Each number is 128 + 24 x the weight over its row's rms, rounded and kept within 0 to 255. Layers, rows and columns count from 0. Numbers have three digits each. The size before them is the row's rms in percent of the matrix's.

# down: layer 4 MLP down (transposed), 1280x320, rms 0.0393, rows 1216-1279, columns 128-159
# up: layer 4 MLP up, 1280x320, rms 0.0475, rows 1217-1279, columns 128-159
down1216 114:107117117121066104155139110070129100144153119135124115109108150078131138113117150146140119157116
up1217 082:110115129116134139123159186118085118127129126139093145140139142159141147149144140121153117101177
down1217 094:138156111094099097102099123103130130145156122120126132117145149102136125159103115107137127118144
up1218 079:131145159138128148146173103174069122122173134086145122135144136110094165159118100128116122101153
down1218 092:136121131093156110097141122085119119134145074141151150140117117120098119080131151097156110118147
up1219 104:163105145111118124165156166098136142088133147124154107109176126160107141188131082143111102106113
down1219 098:133134129110158119172144099139133144141150161144123146072130115118129110080104170117136130139092
up1220 082:103141118071066142095133151147102110101142170147131151113136163157128112169101132114120094159122
down1220 093:148110166164158094127149143126134116131132137083118082162106140114169135129130074135163113098196
up1221 080:124137156143131136144161146116105121119132082132120131149143097128113159141130099134103156141104
down1221 087:150127123098155136100135108140097119138138143101139107083117121137085122100100147153158111113094
up1222 097:117141158093119075108159144159106141116105081146073090119100140144149114158121143150120148099172
down1222 092:106107110129096157142132150148111117118129149102148156139124149138134135105114097127142084165111
up1223 113:162127089148132083119089168089128143098117135129111097110100143115116141155158101129120124116154
down1223 104:118126127162139146165132127180120093109116112144117125149126129161165147095171147078102118141113
up1224 099:128130124114099116106125120123125153118133116159127113116144139128078148147124111095153131153138
down1224 096:133114125076110163144144137117129124085135090159124131117145128154122156138086121119160125186143
up1225 089:137131141134115124140166090121144151157125106121165135164124114103113143117154111149107114100132
down1225 086:161126145162155149137160173145122115098143130132122122102112173123158120144132142134124140097148
up1226 077:164133102115147121136137128099139124100158168090111166132147094147103126146114118132083186128154
down1226 083:121163120094126121134139159111116098121147143124158139125136146078107083151144165196149147150105
up1227 079:133126131134156142116110153139117123104114126126157079127138171106114115126074143119136114115133
down1227 084:137113157090140092133133118139113089090155113122130170138144125130154120076140134149132102128095
up1228 112:157104100117077110131130130118132159099154103121106084157136123167119118136106086137137074132107
down1228 111:101115157147162158142125139094146140155097127148133134125172113107122155163120167126143139117126
up1229 081:115149108116119135114121140118133159126156145134119127124110163175120112188137101150128143095150
down1229 087:112115143078109112124146126071137114132116154121141134080149138114138135094132135131145090141153
up1230 099:149098164106112079137123117105130126145148071099110106144085149087110152110188121108119148141153
down1230 089:135137148124136155165119129108142129099120148123120175196173149176162132135130145119134108110117
up1231 110:144166098126107114145128131121142131108136087169109114108088123138150066169131091137113113124138
down1231 099:109156088063129086128123149156109100138124094097101077144134123138148145122160185145122117136104
up1232 082:125130119146132120132118152085084142098127134113086144083148192187149096169126093143131132096170
down1232 092:118154142167130136120113150110150134119104124150177137121122167144103147110134172130188109106134
up1233 083:139168130143111117095146164113107062178142097109157137175118130101138133159100131152143066120124
down1233 082:087136138112104143090098167112110115126108145133139114147098103115147141051158117123108148130115
up1234 097:170129109118137122150137138109125118140118099090145135113118088156126169108141122097064094138138
down1234 100:117150117127106097110137097085126143123100144134150165141111173116127144111124077105172122097192
up1235 113:167167142136109104123139115145168144176108120160144175164179152159122154136095141099146155134100
down1235 115:088116159117108158099092091117127182123109104128120126130164141146156130128102153131163160155131
up1236 084:097113093115119131174154121187138118132103134113117125148101159112111173132152135157149109077140
down1236 092:126134109105107154123126136098110122137125119141158140113131136138115137118135124103146157150115
up1237 122:143143111136125114137140133122118141089130146159165142123118182144102142194160149164154119158139
down1237 113:118164153111115137172136088126137157153128123125130155142122094116119091110106195137098112126130
up1238 104:147085118123107106083126162131109153152139147124132156108090143132101154130177116183163164065108
down1238 098:103136112118148131152137135115140159135083168121100140143123128138162144129135082142131119188141
up1239 104:132090090103080123141118135117155118109168132092147147114120133093092104141095111130068132157139
down1239 093:206121124121130109078154151115137117138100116143141079129166134143171154134125148124152115149107
up1240 107:141112111112098114127135108115123106117138084133109139108105149129129137152128124163173134141100
down1240 109:106117085124098105115127150141128119103118133112137155142125127122144089149121108096114164126142
up1241 108:126119113144160107161148118106149136080154149139132100155133176137099117159106141179096136085123
down1241 095:147182119138151139106095124077157147155095127131117109089142087153118131133127102116170147117113
up1242 079:110100139150111107107110146079071152134153124122078095094113133144133127133146103114090117132121
down1242 090:104132118099153097147128146094117138118109119134132135103115134131173094095172136160158127124131
up1243 087:120102125122127102156079126135080140110163126124137138174150149142119137151139135132112150151142
down1243 094:171123108117150104093150101146147126134150113119122122106108157147142131140155099131158169103142
up1244 088:139158118157163123149098132137134099128157097091125107174168127117114144115084110122121126137142
down1244 088:124156094083131166123187142115139172186125103146127109100159161155160126142137095165110136136121
up1245 077:118147131121141123098117124144131178163090147119153126091127136124107158117138111121115131145109
down1245 083:151157109150172123113145139121106098108113107136110128117097104113157136113145139153091152120116
up1246 103:143112143102115150106137123097167115111095130116110136149107123136133162102142123159158091112146
down1246 103:118100160079120109128170126125143107145083141124147125152154128135104122128092084107138114119149
up1247 127:152094104134117131134146147089156112115116186139123142116137147166132147151111116172164126112139
down1247 134:143151110121152075111130133128125137142153117069117154051115089155175121133147097142135126125107
up1248 128:136125140115142115120111117126124189122166134150110126146114141158108093118156089176102130077118
down1248 133:119146164140138136124131123124139142097123117105154145112135152182125156134128130065151078130143
up1249 116:106093115154125139148141125141098162101122105122132128118111174149123171137108104160116106154105
down1249 117:184130113137065124106110163126120104162106111130130100141157095136140123171095093102122117120101
up1250 080:124113107131151169132103157094097123101112136114119118115111203102135134140157130127167111119147
down1250 090:139108127070135172116108121133118105153131084122146141080180153165095120097159130137146138101106
up1251 079:144111115098118129135168116105095137179158132092094105115193104078100145138111117111078168167156
down1251 090:113131143124141120103103136101093110134162109117161100116119147088113054069142096118114145120104
up1252 078:164127117105076129134142135125119114129147154088105107165157122180082110150093118130126156120112
down1252 095:115120148100087091105137105105076093078146155178155112139107105108105095128110161115166139138143
up1253 104:098136122121121140157090152136135110099128131097122116150120112149086091133136122160110125132147
down1253 098:135145085121148140148156132150084158117121141171119138093164158065119150151145149159113112123126
up1254 128:103100113096123135113112132121102098150123081135146106131165118119135127146101123192164127165111
down1254 135:134089131130113112165106152137125178114089159146147149116167090132120122148175131125167117115133
up1255 108:189136083112103109151155142162128122107145113110128089147138152112099165138110119122147088165143
down1255 106:121100174070136120102112109147116089146131119131109124063116130142142151136147098151141149094146
up1256 102:138099141128118114128149109118095110136097123154122102154133158106135119125124125118158086134152
down1256 096:141153153128136138094112129112138164133141127121103172139125121130168150138120104119107124126122
up1257 081:130143124094125132126146151117148188158160125106137159104082133166128107112096150094126147121102
down1257 087:133126147150137087126145121141155095100126099113129126122118116134185106142115101105167141149159
up1258 096:149127087168166116145153116103148142124103098108115104147126182111138133091139107127118145079141
down1258 088:123138167100137103149156119159139156130135134111180121140145115122152145160124164150114118129161
up1259 116:149080113128100116166147118096117112142128117113104076107142157175119161148082126111091098136127
down1259 105:127147146118124126113145154155126154143095115159160100159142169141133149145166126143165147146161
up1260 084:085153139097146137143133107111172125126127078118099098118156128094142179145146131101109166133125
down1260 092:161115109141124140105117157160145099124119170141154118134111143082097106137152115156140119101108
up1261 086:098126139105124124141136146155130121117152144126097124106141131132126127143090143119095127094104
down1261 096:145121118105095156056177104107099153146168087112107106116110128152101129155092120174126127122118
up1262 086:155154100160130134171166165120174156153101109066142097162127099119139150114158115118075171106123
down1262 094:128136120158150159103140130133133130123134116147141079114095154146147125116091116124147104132170
up1263 101:144155136166159169116147116127107112125122191100114115157177129124098154070103119075147178127086
down1263 102:141152065102126151130107118120149153154138117141134142129138120117131120134128147158120128146130
up1264 075:131084090109100096131141154183139126125138193147119147142101097241086144140117118096104103118134
down1264 093:123147131111118140108086118126090134137160125147158138082122146121107092122154122119165089134087
up1265 116:121124116121110135135142124140141153136144122136122127111130134137102155129125087191125104134090
down1265 118:120154163111095120115137129115136152134125162166135136166096115136120126149154098141115107140149
up1266 086:131125114110124125171106126131133120130121126130097130136120111141116139137129100125149088142082
down1266 093:172145134098121143113145134098129142141144161110117109103136131087128071139146159153119125118121
up1267 108:156107103141114116135135167131149129115110111144108128113144153165138131162134131150136133107117
down1267 103:148131098099116134132137131133129136106134136151145169150113155126119114137207151161115178161127
up1268 087:135073139097109099119121153157135096114123108118151083140147125174142095166156118131111129072097
down1268 088:139144113094120126143139131102124125129128148143138127117120104084109116144094121128115166146131
up1269 106:121142129111150115118124133107145117128146096091111073113126150152119137130128102127136122122147
down1269 105:139109109127135117123170158120102102148148115142130157153087133119118116111109143107137093168129
up1270 112:199146130096108115155072142125128120084148182127081115100106178165108150188123098139147151159126
down1270 111:103090137157153131132113088128137076138166135137086103105102127105082080147120154168105150118135
up1271 114:131138097097116124134154133131134108082123172130118134134112115153129130188094105142180103115151
down1271 097:158091134116141142175117125137113105096117122107129102134118139125145119125146141126088124122153
up1272 080:116148088111136102151131162156127128089104101110108122111188191158163160163137152106150168109146
down1272 095:139126102135139128136127137112168092103118139118154132167127110152155112127134106132120121131092
up1273 072:146143099106134099138123156136122146099130167149105122101133137225104091132154154099109192125130
down1273 083:133123104103167111094138081089125112146160139142160142094150134132094120109153079105162111125093
up1274 084:119091107131120121150138158157130141082122165116117103120121149144123122132116133123123142142149
down1274 095:121128167118157106121088128173137136139160103108137129088167143128130098121120112151178124164121
up1275 081:098092101099116126156099147120064147118119089114128144134173108110141129147115140121169124126108
down1275 085:145108129170132078100142128165091091134133099089142152121113140100136159125124149136138147131197
up1276 083:100146136129090107161093157142117171099133108125160108163126126113094120130140121118155105118098
down1276 092:095139117135105092158127097112166102161130156109186130112119141180118110137111099124136136144084
up1277 081:134175135128118134139130131172130148122159130121161161173120131174084139120119103121134161071092
down1277 099:147117131136114123151120133132103124178134096158163113096103094117093114138145142174121099142124
up1278 136:154124132125120118125138126136115189081117114099116129142093188135137165142133109137122159165138
down1278 098:123124137097134141130142149162150139143101123133124151125141163133165114136156160142136150127129
up1279 113:072140121097128164099099142117123125111192134127158128142078155118086150136101105154120160132083
down1279 111:112143164156138141163136111123181162138075126121132112158110117111117122151121103119096147087155